Weights of a small GPT-style language model, trained from scratch on English Wikipedia.
Size: 15 layers, MLP 1536 tanh GELU.
Architecture: LayerNorm before each block, learned positions, biases, tied embeddings.
Each number is 128 + 32 x the weight over the matrix's rms, rounded and kept within 0 to 255. Layers, rows and columns count from 0. Numbers have three digits each.

# layer 3 MLP down (transposed), 1536x384, rms 0.0932, rows 304-376, columns 192-287
189146161090162083130135166176145140082069094109071140131145064099209175156120160149168152149173142135174130172157128083085155133075125058197158164114143041113163124132130177134128110094087176127110069126088090110148126095160117155117138155092095123168135183171174160124132134165093138074
077104098191141165171034165160189130081122167078109078104114105147132146060168081146147101143147105123082130135061086210139161165207108125075142123126151132112134147136191148134123080144063064041138129133087190069141151093166156163120082099065155124101114077081111092179124113156089096118
118168133046160121099071092208107162121142138123068142100084168050155191105123120103119107166151157095178170126196186114149145199118088183110117135167141111075177080088164253218038213133166099114039128124102048199072162126152100111104149092061124104143216107160110112144057079181145096125
066132127175129097160133129126139088119085146091183117118129165172100133081139174181137155102137129131129096132071205177087186138116126123129103153118111124169112112175153118122176147144050158124078164149127117199150126149094138149074187108169140069137147192117201143187134126143141157128
144169081102126103123114107141136135119147122135138158123122147097106130119123097125131115129097150094119100093137126118144149104112136146089155163136115109106102124081112109119110141111169100122092107140128140091154091128132149114147104106143107128123128125112146123147112136132099133147
129129108138106104206123120155099150111051172128089144130093156078094203143107111109135126103099130162142117147140138099179168080181133123193098134153117105049158123131135103155115107145124176098135129141148137137096081148178096126090114119136147171090117136147160153105116084110023082061
092150103132107159188093226138109089095097135199162143065163112125087100083175104086150218134118123157115169074133104158167107130130135180124179112183134089123115103140092149124097096145133135098102176131115110122148143092060100135066070126074142177159171081034119096168139110102220090231
158132145111140099162174142050152125093124146119216120197109108185088126120110133178144115107166182119154135166165071157178140177115123158159169137087112137116137158122121066154151115148106137185097094078113159097162153087049203115208076096066180110148061118072100094099144067109113155135
124128110105142189099154140128165145123141109122142090122159170156130142149095134205113136148152129140162149168145135148145170131131124172121130132097143127144157101125185079135083152127132107120134167127152138103144107116128171122099171125166160097116171127127117154119164113144132153127
080133172121120128105124165091148127123180084114113109102171129122116154145100146151156123131171140144124115147102099099165165125093119176103135122130170106127169131111106121149071155139155148107155112156151191162150117123122097146130128114153158088118096104096141153098112144127176134135
147124113108170120141146148087135170076124151134157166191145100132182125073068109099132146104124134151156127102135129102152090149124145185178127126072140079135030162152088129130124168157118135092146148137100103144148147119156165085155150167155112130126109142196142176142153123147168161126
158138120149127128159200150144143190116079104180125108168133155138099141127101132126153143131119159130120162087135176178160157105138147087169099127141142143120108092103127153111125078136077147124123098080064143093175104108173124164116082148187090103115115152143125090160134133160131137108
099157152093103134135137145183064153153119128116112104121111079120200077127156156124126153109135156133166140140146118078122119127103119183132188143112121124077133103148124114149144154065091084152089100133104145106143124062094107165175151137082150144099143150077128139067134148108105118162
124152129140173141086108060104093155166185164104161047117167143151100139111143083128080074169146117120089148144058155140088104139145126094188122099131120125120145078157166132217109068150187076138067091142154134027157124114108090111167161110125133178188089179131115177146072126063106126153
159154145124131149122151165111088074148094219137140083081095121115087058078116129104108066124158093143123151157121135158119067127127157180169179155183124149051094139152177105090094135069087063168116202088131126114187125134125130082168075193163236200087046125177147133134183132141165103191
201126191174114157169145081125105138070145156160158126119119096111081124095124125122133215148132136130157087159062021100117138115072120122094161190145158171198097066146084095202157106061125143081109105130134197167096137174084161097162108181124098155090133156152119118142129143119184105153
144093111150194152157130152149090124188107153145131072100130142137118147138120074113138185149119150151111123098109106126166101103179151152125107101149108132174108068119146116114143121106125148095140110120101146065131111145142155129131114120122124125175101101130097105095137108104114117178
127174167143097141116088153126147153167159130141133132136168184136105142168157067147114182138149116179075125141136101126144157158136141113100156118114130160124113092127123152146128108122126103104116102135106145161121157119169107113099156171100093111152097178155119113101136138144130122104
186143157084092122096171121134083154203137156107134131147131165095094128140033148097094176083100146113105149134152160151185115106203143120145131110157098080185174151118099111173120110146114136121127059104111100074150112132127113129119190178123134177141190163142091122191079169134057115124
161128109129129132139119119136145118126121134123136122129123164139143117145128123118110101128116123103126124127114141113104118127116147135140141115127138130115115117123132139123146143123135120139111123117147113123139132131121120100145134115127119154131123138113126129130139120136137115130
144112146106117162080138088113112103097097151128101111135082102061161126087171085130121150109145134077101144133116187167107152093100149096132151135100106126166155064163133088173145122181131094145106061107078120141105106077136158103149085107164171167108166126152125143142153176157087138151
131161072167065086133130093101117153137115156165140104124126142170110112148126130115134116205085129167093087157165105107201140139136140155151113142135154130166134094100150120154114115101127113098100139112141078115123133183098111126159141088088120120058180132122073163128082111125098137165
056171107160115162098185186139147139086166149123129169053112112131189096172191119153219151131057163152137153056126143153154153151173093194141057150087121115103123063126170089102046139102126076122095088060170048104188194089255046121043135139120113108141062152155175150144136089140063161089
120199094101203080178021130088149155189196156130138148129161106156118125132163073165203155159138125134089132196138130190051094049161136178126100125131130157068081044192135163093142116030091115123138161095147220034116144088139167145155161155084152061128096153240146130135091159174189106151
026160153132095162109118095120128108089107171099111068107134066104100088095170111137145134117180040130106109100145062125144176172065115127195088160105118163147125096133172132159085068110121142102111154099145176147107170086108101116133102159153104138110091114140126115155114157117117107164
118117147079118130138136101129096145096145054111151171083122134103129086074149143142095152080137147163126123141152105100101113130047137159173135101115092085145126135087068120194114114088083134136142136164126156119138160134143115115132136159109121099100179038140132116122135164161082072084
110121113120135090139136098138159147113123125122128084103148122111110131113113117158153111134118129098134124157123148158117152134143093156109152114118145162130106085115137157135143092106167152124125140122130091098139097146131138118122113077130097154109123170115152104106121108128144126095
110122092047154127112142110099138108110104124120134202132094141103118121129131138121136158143135143147157181100133141111100106175137093108113106141107125159127115084139144159106040063102180072142125099070105141185107141106172110160142090167056133090142157151151171105092131173075045119115
143149120145094150195084112124126150124111126096130138148130105107131119167102112139108112138098140131164129124138125160133119142096140109136110136127101093152115133122151112121157111117119151158159116135160102122178098148125118115159112141118126153145140087110153180131095118184113153129
141193126164170087125074159147199103127106090079170136152149200158084129103113087233139167082102137200100114103110136130101153089066128111085172106122135139074143146206071204141170109096142209074117105208095072086114100114151105088079143076084146096069127088137101163145104137187061069149
135125126131187111131113099138077138160148126044077157122110080115098135138176160128146133123162099073135151093114171124162152146123112131131115056125167100120140106135195092149095127149117084170068102137134150140109157155084122170122142118146142115088146131148101190122162127112113153115
143113166124153160076164130162153120176086077158221137108095135132135096152106157116187148106121071147139085129128170107101106158151132181056109137183148139113125086089098093153132165159157140147104126087105128135125112108107091116113125131113077163086110199124123095126139098132161118080
198171093118161147165129144156132126096093132105064124131130100126122140112121185183122127128133147077090100122090133120077126123067169127110140140111163087130170114100101131148128087133126088133098147111101207125094118141155084078107140124148141124141130071173105151136147162171111099127
162134169150100143113069082147118051099132111134172151114179085176175141110175170133118118149099138172153104133114132099081120144132156104131125123174134167156089092143115089145203101132109134107174131130073127171126153155167148136159071164165056110162097177070109195152132158126180106182
167119142182069126131161137100155166177176172120140163139148142119137131089113084128155132148144077158043112167126074134136180132088127146119115109121146129116111095114144123139083064190128137116112081116166136132178092161087141079117156119129047139196105163134151154091127113094111117159
136164156050147138101111089136126129147101126156145164128137099124194112122122165185125142137175142148142153126183147177130054135138171136072086174100125122145116159163109139171143124134132103109161087182176133107142130147174072164144090136158124128126111104158108147113130067118153132109
135129086129142129097065107141130117111146107115119145073134164142125151187164136138151166123118120120146175084158132159163145121111129135143107127088145094159123110110174161172093145203049074159129103135112116177131156133186108115123171105114152162184105111125165136144113156167179138124
165127124102163132083165056169182116121180158146057174179160055102182235123197141038140129153147105182171124062101092129104142172105053115146106190147071158146121121092107137140096198135154143155174051076100161129140107101184143122159030022075183086152116119164109178099146215150070165119
079162091121072146166152109136184139133126122144151127118134143172132129091152127103150151135088121120124159081148104121157128118160079114155169101165151119118134079181097190106136112141086155142140164134206123168178129172076126141095157142146156150146118147105100162149097166148121152118
089088130080083118161121124134137097162152132100158100149099160112107078132122131167174121114185173117110102109162131111178153114158162188147099109103153126112103119140115107130071141117161114151107097072102123132118114113104114068173139154076123141117106142158101079136152106113087136094
148143169123095119090111145103136165133127132133110122087114131143136140117089146160127126115097071130130161114152147088130096109082140139150143143130165176136129114147131132112131144114120135137137143133121160121116141115110122096127099113106108117110141144127153116081109126153145129100
201107148163161118121143105227127204151152136171090077201101167066105112106155194186161132077119152102105090147096113057121158118174116151096132108104153158092113175117150181136191106070098112165163072098204155204164132130104158047229083117105189130155113178127137158129183249093096160086
111178162119147136132123119108148120140122140136138115128172155150126145146171143137114127115192097135136126198175090115140135085144153118099169092146149147150150167138158155127103111092138143107112165117099191132159122099162162126109142136079072121110114099156100119096139144113096197114
115127192091141163120127097125164129144200135096117141141177109118117139095161083125106132134110096135125094118094119181076086141110127111116096106103123100138151139144140153150127127129120148121196096126125115100115136146098115135075138109177184198106150106119127117142166152162103142072
121133068167160117154135147092155064155100176119095138137132082111095123065111150186194163150161148192119170141116181125098071150134155151130202140165113123154144100073147128112136132106082120109166140127117099157142145163137177121180149154094186119146136157093151136165062114156169084189
144149137218108139125168167160209140100119085152094085103075162159076100165102139135109137124133115172169108114189130117155187130118149164103124188153121126149124110090115122129119151162117098126098083148085161140115099110091100124161113219154111162097129134118147098142130129132123080192
164106151124142101174107107094098145122135164098127121133146095107078123154092107158156169100156171128118105147085091139142125152146121085168118119110143174148113059135062164168151117138198163082080106141157199111123100181104131101108133195151074128099157134080123143136126106103130147145
119130166136131095136166083158181154106118079127135058115103149144145122131091181115059121128156064100112154101105152101183130135186130091047130164135105143118100120146141142113162169140140142103096143084154138115120114114155141142149097133121121162161095141187134090114142101163153145070
163131085061138159137165081119143101099165121144134154132129103146146164048169102129141186132149166123120154167100078147127106148075102137173157161126093121138121089145186185117212164142189118074175044160148140103143082129119116109155124174110094194110113152164122131149128105147167128141
125124133137134110121117081166113126131104127139117143132140146146110119109130159068145102124120124147150173155149104149121107146116150133135131141120096113111155117164109142117154106134089105163121105160133132094130123128103143103132081149123107131145135118159157114134111116147109131123
134125129127097160141165126093116164176106116131122096086105094111096101152139098129120120162148121096113105139131140126121155100116124166132106123126189139137147129114139112130117101141104125161141150117099144092111072160123135120141146129120107165100120172093162148159127119168134131095
131138118066020156167075038111158199121157130092194148132097174148113180090154168168143158181168134173182100093101076042127199121137098109170210062073068143064144135136127109106163065109126115199181107112076095215143149096071195080112118053103122098113153086078145100109112189234016173104
136146130118174102123107114148136100087117110114127121154109135166173184148136118107139187108109079129157134129144142110106085148162074113109153188137150092163083110090118102127145124167155177164119106142148122110086111101119131099133099114151117121174094147165175167088170179174138164112
144103122152132147131108113190146136171087105146181100069096156135163137134095191098125130131114147107104162113138086112117115094189115178143101157166168125098112130103202111126063162114162126100137098148086103117149094115136115133128119159072056154094135144155108137111095166134138096122
186139127129124117111136044181054149088143114058101127083123081180121149135141132178096189122091123073085185145143119033150145147200126156099192163106089135075132063120193118148131095122110163119132139066107132108109079146144113131102176159143118130101090079203093097130094173115114096090
159092089096146141176142107090143102102141154108117076163142146186175148079147168130142178112064122175107144187140102129134171076143080194171100098183151135129075065130140067048114132109037172126114091062129138116099153146126129066137127161124120115164130130194176100147125145150161132150
149129129141157155156106114157125136122124105107110155154148106178120093124171108161155136156095102125115118162098114158116153107139120107104109142120123137119125161121183115103111143096096126167115118125156116125154115119087124107161115134136131153124109086157105136098119124130072134128
138142160085137135158152123149134146166161125122133111142133123097101144151124126114133135142117116117140075142165108082145130108149123134117128163109076116158113119125116130122107132137136136139125115112133152130161105145108144136132158151102147142114133178141115144114147127177100122155
148134133076091110139120131123129127139053127158133124148116135178120107091125156113119153135148091165163126150163147175064187126088134123165191113116142087124149110066148192165105097105114172178064071129094081112190145103140128132123090136107086146183141125125156189150113125117084156075
144179109133134141126142091100160136137127127117142168143133072094130126128139209100131148175124030153138157139193224114125099228136128128182215101115188158054173110108153232141123087165101156170170198125087174057145097088138157086164096119078129058170126109111114075124112161111054113084
159102130121135076161115157083160148159070165162109135134100116087130101130171097108139181197154092053168113120174123150139143110167134162108167134143146080159151056153133168197140116108116118107086137092150110108097117123165117094061087110161044144171170135141157150093100097105112154209
099120150157120125136154078160095102184162132112055124084159084162135136131104173172140135219124142120162154126162131128165163118087138155118123158175113092192093127097133061153129121120142181147075096124112113153101089199156107204196097127101099119154137165158139147152123151109131171101
143209113126173141144195131181073159148137110203107101136160085167168131091078149148190101164188090173139144087073172102077083156118147151143119124120150112093126096214172207128119128115134105181092156139186147175131133136161058142157115212204122145085119158167129129146164150106188118193
136166175130101137108145197150101167182171147060136169133116176193223072161112054059120010131204159123154123146158088149124163146168099118125093176107176145131131138085113167138126096061098146001113143202072167079177150127164144140232092169141157167197150131071153076123120150088058111146
188158135102113106148180082160119130134110175117119115143069072125111120163135147078121160118114140142127144140144099104121167079131189155091154152100115129133092131134104127158140100122170132159124113147125141127194127131184131107121168173139134108148118138139166135169142155180113165133
143092112152072182159139133055113096099102091179213161175129130158118110121115112119112082127144187123083108145170166115110116158088148170099104113120153105095127099147149153157122175136063166074154116175148127114118129091133111145130146123112109158159187119145164101107125108150149145176
122125100163124098123139131130145179172169104114149142097140134161134172178152165104122145090131116152112094106176142090149110094183118134134171150152127130134107147124137130124162145147076106142152163150132168114152097127131202142116148113147138116099128134141112082117115129136158188130
091128152120118125135115143106169131161094147111152098114154179133131130127110138121100144139145138118098111111122146163174107144156126149140105134129088148110128138120114111122118117140136177090124170154134131148130126133095161123139140128122102132110159125062130135119120092143132120127
158091143140100095101164158139054152139111130145119131118126141112119149130175080126116115087099172051116147154098134098137139096146138165110066151106154085115143094162166111096111150141103115052077161123094173116137177102168099056123087182127127149165138095115154142144036093116078114202
146153089145135135118115119113168101104106137130136087178150108082125098125140107156040128099150130115108123068127161063081144135138092074193123113133137125134160154122154130209135115106076150079111136085101140119083142126135103088123143152132099115112137156158124172130139082156112109092
115115102108069177145108105177107171133115062084151177156142159194136183102118162126068177174145080181111220113139198118129122143178128085102136130165093081159200163053164099234040197105113137141148112161134123094136255117081139178149110153120111123156102143116139188158152200091095150120
156075119119080157101095132118066203168125037119116149110069073122111177119113073061078208064097067102110213112179149129124150160142059089121137026110232115085108126122123135100142157147173100130124043086187122167050175134176150134128128148089144154085119132152042103035212058116150106124
153158136141093139082108093077059142107125135126123113100145101086108103102194134091208126142114101143105120137097086095208195115113090113086094080117085072117154122119207138160142107147156121103085080069104125183110164131101125129129213127084080147182092111152091166130081080154131153132
# layer 3 MLP up, 1536x384, rms 0.115, rows 305-376, columns 192-287
122122146206111058083063161082117107114133149145106105104109084112162136065168136179111122092136163112153147171085111120165086136079193151091133126068113150095173103135175105112137163177112095127146111188140106145177075165122145176084194096112175067116186155074130156130081090178174099086
157145160114075091108167164134132074073172123203157164144111148104143104185125124147089028130142117124172122140155121163144112158102200114110145183172078172133139140157129114178135100144138145104087108107180113156133137100111074106085132142088145186172177141097045113157158109117128118125
143051096132179205087113204160140109087073159046193145118153135123169130159061109088127108081150125149174131169180133161092126157087123114129194230165142100067133107129093080092212102165151165169143168165069166078071102190111059191140153039180080141118087212113119100133150176196182115196
127165097132111093185116121122120145154137165073074134126121123071125126095100140134084177146122137119150087115097123164161117140146094101116169132195155102108173116079083135149130133119110096144169116160140132139091166126143126125123190154155130139128132093110147090133146181130121144127
071143134129037103121154173079137075033111142139117097104133166103113086116139126138172150107121097172118105117164169138146109107144179138102128043118087107121130134094125171163164134155136141156123149087149111084124165155131061074170118146088104168160099091070101097099160232085073073120
098145135127121137113078154117136080077167126124121128082110078082145071125133168139111104129148119173122132093149117141215147205187103074080094124107097116196163167103123140117159143095116097121091143143076162161136105086079145130066069099156133162095131145000151095129149121193212133150
132151076134135115096163129151147140092108115137148166177133186105142169088126136149171109109117163150128173147160087123133147158099130107154150151191158114116100178131099114168114157106087112089144078094130171143123173143134187116135134188162171115132090062096165143137169104169183166177
135153106114074106172112118066172089108133137075116123090133118114121134102132125156093162109171116182091107132177087125142096149096158158147089166080112135128143135099098112149070157095133124150096164097184136113140156083177103116139131109130183117096087122111074126119109133108153078143
135089143146069113102149089093173134082197184219142152171123098117165081143129122108116121177101093082138145132127105092140101136095138144135208082190121167143134133160125156125154063106169138168090122190159215108159137141181144116115066131119064196080124131078118099097120148126100175126
116142094155172094125145185092158097145106233097108150125121182116149084104182132129087122185048152145019082140114092138137116128123124135112172106189075140155124083105122094099115141078101133146104128186131137112178150082138143159073093152155128203166098161106052133140160191143080094119
147180118088109147198155172093166115169095144139143117143150188170128179149166094112143137145099149173177157142102139101152186199114102137147155161117083092122106149099109138111094156146157140175119140126109164118123088140111098051122171193134148114148139147134096140116152136143129145171
099074117174092096112137165169090112166060058095112138118120082109140146162119126148164134079137137103137121105145138199137063169103116123107186123150166102119113151099153174140122106124106177166132078146055080141190154092089090132125128088086068112075107180135152152100117080157089125150
133068143110110136120091108119203115051123095130148095130178113203100108133081192160081067191127134216078126127181153171056136146097135101106077139104144141115180101083132111139140122205106165100178112173184152168088077120132134175081116119068145094124135131131124113092085143081066083158
109122152123080146127077123092131092160141146145104110106061138162155101207184106068124155160089141138141118163153120095123120146074110079139109117123155184104130100134140120163112126118171152171122115116156166137132080148081125107092168165108146123107092125120065128111097128099120142090
166105139145118162108156134127169117113186134095095204091135148156070133150139105122165112133132098112167076127088151145087148128052130101088086123113107158151095115160123098124159190033121135094154146110143161078148156062062163117086153098169166143167148105097093092167149172066198097152
155080075153121145104096161093106127102115133103096118146162096128093143138101113116115189104163121088110168170052112112160144096111072081098135148136114227122157110114086124120117159129089180163135110122132102124145202126155149129114092109160139075171111096163084086178145121107100127181
181096121160118138128147067166122132160111150114131132144133157145166171120111096189146178062091149094138108118128151133151175103126129143106148098128159181121193095108102098149141153061141198108190085187126110098107141133091133191084209121138083175191050140148118090173154115129090127105
167082117086166090159109125112195120089114094150112100118116131116133112099115099134113122135126086186053190126158066184094090152176058080095123040145073074107085109138166161104169076092135144153129112145085152176164178115156083198073144151104126195063053171126122141113102080165179100107
100136106125143145148140146161138149127095145117112157121183137138116162143112122152139147118151106098163152153090119115107109138124109088140108106116138156118113122104091149163153115167113097129143134125133147186127116110095106110130151140107141139141150173153138132158094141114125123118
112071103183146117160160139118134092146126106084179105103140141103170115101138204138162151136143138113104140117100177122099130108182147160144096093123136131135118145175157094146138157143144113137110128182115129138146121078135155037137125100126117122111155144108141157181126130120090099149
156125136127168125098128118136118108103172098129126177115107169157148106129140054163082139078099101141089148062098120136109101133151188136152166110065134100176112101125083090128195084085083109148104162086104144130150163138088144125145144115127182114129134126116175116170115116152136132179
126135157103129156095164210071139127191125081065109212085149144103145141159144098105091158149125156143166116059114109143103149213135127144144054139061122153086159184157114174117094109095108138099068156119116116139156137148139139102081144140151071162147145145147150139176134140086126080107
099134118184078175117094177119139155131170126146205071090142150124158135125092111150079109097127156070092116105163137140141146090124101130153164115140158140136160118125186136093097122121087080140165086182168151111174191107095150142144198110190166086214128155089163093119103115081092106104
130120071125200104101122105148123122132125143076148126113151105184147156080162117175164106068099127103142165098145111098186072111096104121110099130073133123121141137076124128122116129172084106107142128076121104091070129110098181111107185163145111101093104097149147086146081121100151114143
139085182115107149082097160136145127118135102146124132166146180140172117155181125130156154163095171082111152089141160139139158122058119119151161118102139124092146137131128136135134140137121085180117111171131160074171161158124187109101101154160157159106145114131171139108165147130127150112
143137080137120180138136104136093106101171110110125135107105126128086172088126144079101137134136125096112131134116134157107139108105129099121099078073115110143108122166112140090147129079191106121144158164161089136108120134142109077137140110108123140142156125109097132102129119132158135140
109127094114091082128131098099142160130149099091144132074165125173108109112133144165104100152176121110079157100170137141113108154122115153132120157124139156142137117175151150124131134122137105143154154124153170183126160072109168112158127147107148150132128158133186124109075083137150125094
165126143111157157055138096084112089190086110156165104168110128080093135155128119099118189116150135121130145152089139153112104140119120116093169161131186076149135103139157145157115133105167111161132108099128125108104154104123105069105137149130120134104137129059095101138092057152090057125
106183113151138145103187182123113085142143096074113146105175138061140126158133127205101112144089196203156096122149155150140149082097132116134069137198081124120127088140086172134156123092182153143082161102049103130122100115134089075114145059174128188194122069083111125137162108130140100139
111098097161164155113083167177115073208117157206135166135126173146101101120132100093118085055108185154133149120112103071113074092152100087097152120132100114133124141136105088153186167090080147144143127140086106158087114124144134121191179090176153123154137134122143102173115113110134110095
162103132152204124185154114059171166161161134129135159096152081081085077122088145133112047165192087111142147153098151171131129118119125128155163095195147095096109159101080130126125111138168153098105145118150126119069094180104109125090174073165132114105120178142082100191199182151119088107
124088177100157109124126112087144134152130121127145173126130165104137094106192108136099127109088165093178116094152176147192133110167130101120111099172035145120116122196251091132138107153155165145176153136116095165120117149057150162113166159110138121127138161115126071158153076062130181163
090130076160119155000183128105155072154142149156112178127183176112136113144191113093147149161151102064137047194188156089118172187030189108071112173119122093070132131158135157150081106099083127185133137145115174143154091084164134111115099127144180155192151109096093114095150101087100120074
141112125130160078166165109153062072147176145144086141116117104111183172080093040159192107126113109131092100140122108155155195116128154121074148098125147129151151056099146130136116136119120157128171139186092117075109179142032132140184121101100132146126134173079090080125090099089120131068
087100174122082142147165156118172186140082180109090117154186154163063120154133194120106080130086118111083123112118136067193117109148107097128168138099120080138137128097199047080076154167104134156113154124114139196121212119118168078125169104147183135167095116170141065122102130126115041092
125086114136120139077120153144065080162098153086130128122137069199119140151184149118141098040084162157128111123137172118133112142109092135117114089173024120150100101130097141152155084174142128148155133135169136175045126133126094114128129109107133192207133133095116136129104174158205128078
162108103162085103148194118170196108133159154129122187113061127138137172142167172127125078145112086132126115105099098093111198114090136228138183164080131102098153139100082158156141129144079144075195052079093140213162114110094072164139155096138173158127118177156205095068170144119160195130
147158125092105154135144145131161082149136120096143141115159108130144158191179119148168082140065122099048097142117149072126133190095131085135109116113124167147160145139144156163056147123134097202155094118141101058130138174112130099097132113131069160157142135085172135159154141140109188113
176147088151151135107117183169103042149113115160139146150117130105123155149143148125122127108100119151103121129118100130137083174129091112126168124150150182137107097168091155193099142145175106096135159120172180132075141117111097114126104126079120140158121107177160124098132125173103104126
135163110096114129124121065158116136076119131119155143126121133133152138133105155099133135128070113118105136102067056156117097152119087158110147102140145087140122147130164134107134071154138145145181143129113120123111148149100105169128113120114158125166123152095135093151120095117115153149
149205142173172083118158098130149125143129094069122101124114156052137184133165156111152147143126061139100142106071103121156131148113092128170161133079174180159119160160137164189128107075196123154055134160229171166112164120204154123148097103126145060101195114135119093178146120148116181184
140077133135086183153114153111150142079156196154125128107128124133120136106152150144117108077094114138149151097119159088107094144130144111122141156078092137159098079165146145147120145155121102119107071144166093114112136144118065120165120104133121176083144137130062107126094128126115118107
103124142158145142142135151168093126138045107152064120095078132143137102123112180163183092146089202111053143214110102121099138160096178130099122095141107132107172164109169126148111118109131111152133112180180153084147086107165133164108188161103158095080091146105101140121132116148128087148
159063122138196099193176185165097136108118085107130130110136164120166126110114180091160143107071141068158131102142142097122084160157126192144096114168167135074094144130149165149092130146168135116060087101090053114147127105109150133184132123085120154097142157099118102156129157155195143157
115167111120144147114182132195195096105151130130192062074141146121138177132134091139157117163132146129164103137186065107138170124098153175095119111077101150141115177160138162055108174109098085149096184162101179145124182116136109103071150169095146177106177077108147128161174119116124105153
158075148134112137156115104092107136159148137134084191083157137127092071170160157168126124144122091094059084160139103158116152117090158103155146102158174160108171121128167108113129111074081183135137086115150209086116146095059122092140135057129111125159224113100140109151107123118143100152
071112096126161131126147123067154136018116110119141161135075109120097133116166153138092025152174112167154182169098152117121184160142040144138101099093074150159091101103067191105198119127124118103063076106118112140113133112129092166101154148121180083129142120103125153148092120083053148134
118131118114113146089207136143113154084134139150137108150184151141163102157121196139034117128143173131196127110079125133144124112117167092145190152115110051090199135108110103150125101125075076165137114129123104063106136096115126069192167196164150125111128173169113099112136154187125167104
148078119151110160133143155113159138140141135102112146104079135096120126139107134174159149095062144121164133167138127099174146138092131159078128130135129162115103117093145161163154145145163111139109104128135141171178143148143118134150158119124146129139144150084123165138110143124093097095
143145146118176117117058184129126113058154094147039117129095169125141181144116134117112146138115138154155092166117151106096119109154113120134148113170131144192155152151109177129127163129210134170149135113107167170177138113066166212159117148095106149145123115128137125133069111104127135131
102077081146158112078135169126144109113125164160088193118147102118154234122131091178046134130144119126137062125111164103127178126170079134146131046128093096147163053103120158127201081106148170141199166115112140117092161056154140065136073066135155117110154088112130099120108154138108112048
108070147107182114113118097160107162121144084105133212140101158125145148180135130155120137126150134101158165126124131124101119097079096075149161117143199150153170165119096164147102098142083123111081071170103113096106173244117154154129152160141192131160143230146185167131145099192216175097
076053146157188103173141158126075151137130146094151085095152109093142197128121177083138106200065121199064133142171134106123152073161192086123108104151108126096160149176176086090159113150172137103050121143180180120112155099164059161085158142095108135152148197137124110142134098144099138084
143086168121184143091115126107093176186181105149132154130110072140136214108153130139132088128159138091170137129157174158150116124133137169151073118128120171147112134104093092109128127144124146120156103083110183158081140066114131188063158165117155077131082151035145123134141139120120132210
087093135129082168129105146132179138103202083115135106124179188108148148146162086130128105090099133088157109088145164144155132159153118131160182088159123137156139092189112142096112164161178107130125171156158125128122093127156121139132125112159123096132198091111139110112110153098089086113
097137111120086152104134142104151084119116158125089145115083103111113152113140106121108127061080158134154105132182142116139142106105163166139143174107098069123158111090130080082088096123116147090103115129084075079097120145198105156097115151095105157111146170086150161125164086114141123125
173110146125101147121112119145088127206115143121168159123125141149151141096122159155119176145132135105078106159131062119145126141144152126088141142148121123169157180130162171147166091106126114098093113134136104088144135135104169142108141128116167158112145152139152116160128138124141103140
138132168132111141103110135101128101140129116154132127111103180124156071120130084122128133111144157069092108093123129189181163111178124158063126162111180145115188116079129156096140167105091104127162118118113128094129140122064054125113115154115083138112182141089126187118128123183188118163
172125181148122145055157150135114127081130131145141148108100130160125176170103152120127088132100100144044085058122096151172112174128093155116113109091115112082085136126147153143139143130121067194118152146110137139048139135081083162161125141103087098149146102127058093164168124167171127077
130082118118174119084065152103204116094146154102099144139093164075202159147140150186115107137125180096069076111104155126164049195087152053116106144190152131169141142175067093154126110180153167173093072135145074148143052179135131106134104158142064200066089089069137110146094164103081141136
171148088138151131127090139112180088111064084142171131163102134116092092097186141132142126095106150096108128131145102172104111129151111136095136082137132119132115159108141152146134112140130110135152154118112151098079104107150129113126071147077115155111137143147134141130102102086181095109
111120145133113101148175138116130136083110097140168124132132077087099153156111168127137142121152134124104114197188113169122163149150169117139147139124104180141156132094123133120118096158138078125133174151129173143103185090112060144123155130174153129074085154095110110091126118141101131127
091130116143132091083041130089126030129137150164102094130165116185160107114098112137117135178137165102152187212105058149157177165115099112165063103181119162155116119103134165144195129100178058160127120130097156177078106110053114145076109074148238112139094117134139095115107113159122136175
091066141124132140140109142117150144137126128144176170157189111119085097077166109118120095146138107096157157105152152149134059183184081127147143122147164135131129140138162167085111121134105140075123081090129150164060129094103112181136131153180108136120167102131104150153109135084151105149
099151081129173117133120123171117106090145155138139138126132149135125137089109083160124150103142092170074087131150110119133140147069104107124145125141086098131079140121136100140139166108112099163107136129153133106068159149074099141153182169222182105163112081132134081121133126150149151135
124104173074075137144118143140147108129086109176108133119189137121112161100170086156174126154123185159122123167100123102144144115096100096116121103129123150167067130084128081164191079137151154091121117147140088086129114134123106101149189154112106127117126074113120142134166093141187116138
161135152173134112118111154093143145131075136153148112088124184181172087150155154122116160113143136085094113129152123117147129122152129144118129169151146090100188136112171140128137107140143106100179112098140127104111134144099152155075155139140140105148137119131117084135091147170128096165
146159153171081103109134115138124139148120077124088045171121159130114114143173082116084124144176099099087138109150127100040144163167139128151111104208106103112139184142109116137104189138117205151146130103171081114098115117101152116142106076060140158082146103159168177087117085142114214148
123117151098073164148132156125121138137192148072096157084093129131093191178108142160142109144082112157132125113153128086177105140152146155151044148098096141158153147112158135189165133078111138183096153120112108118124122098078131102083104116129113112087124121157131108080068109158158137122
185155150111142110103179105117112160155152103134107150171105152116072118093121139144066193057148114157101088071080103227113161103140069143095120183167085127152160170144081175085156182105170090137115127186153050080093134120114149095111116164126107091116108126081107169080061164128145199125
129076123187135083131084113130144116120129239157144112196105122116131129155170110152105136085135113165107066075150171150130160067103134104121097087133124098097148099078098124154106153149211121115094138092182106182179136113133099133152083125148149149102116146130133064126131155148110154119
143118146168131113085099156102194144122116048064109137153164112117137122138120144084139136150089146155106117138137096121161143109150205158110111099109158185100132139168122140120137140126127125135173131110145206111126151120140110121148154054113192173161111177143107172151158144136102104141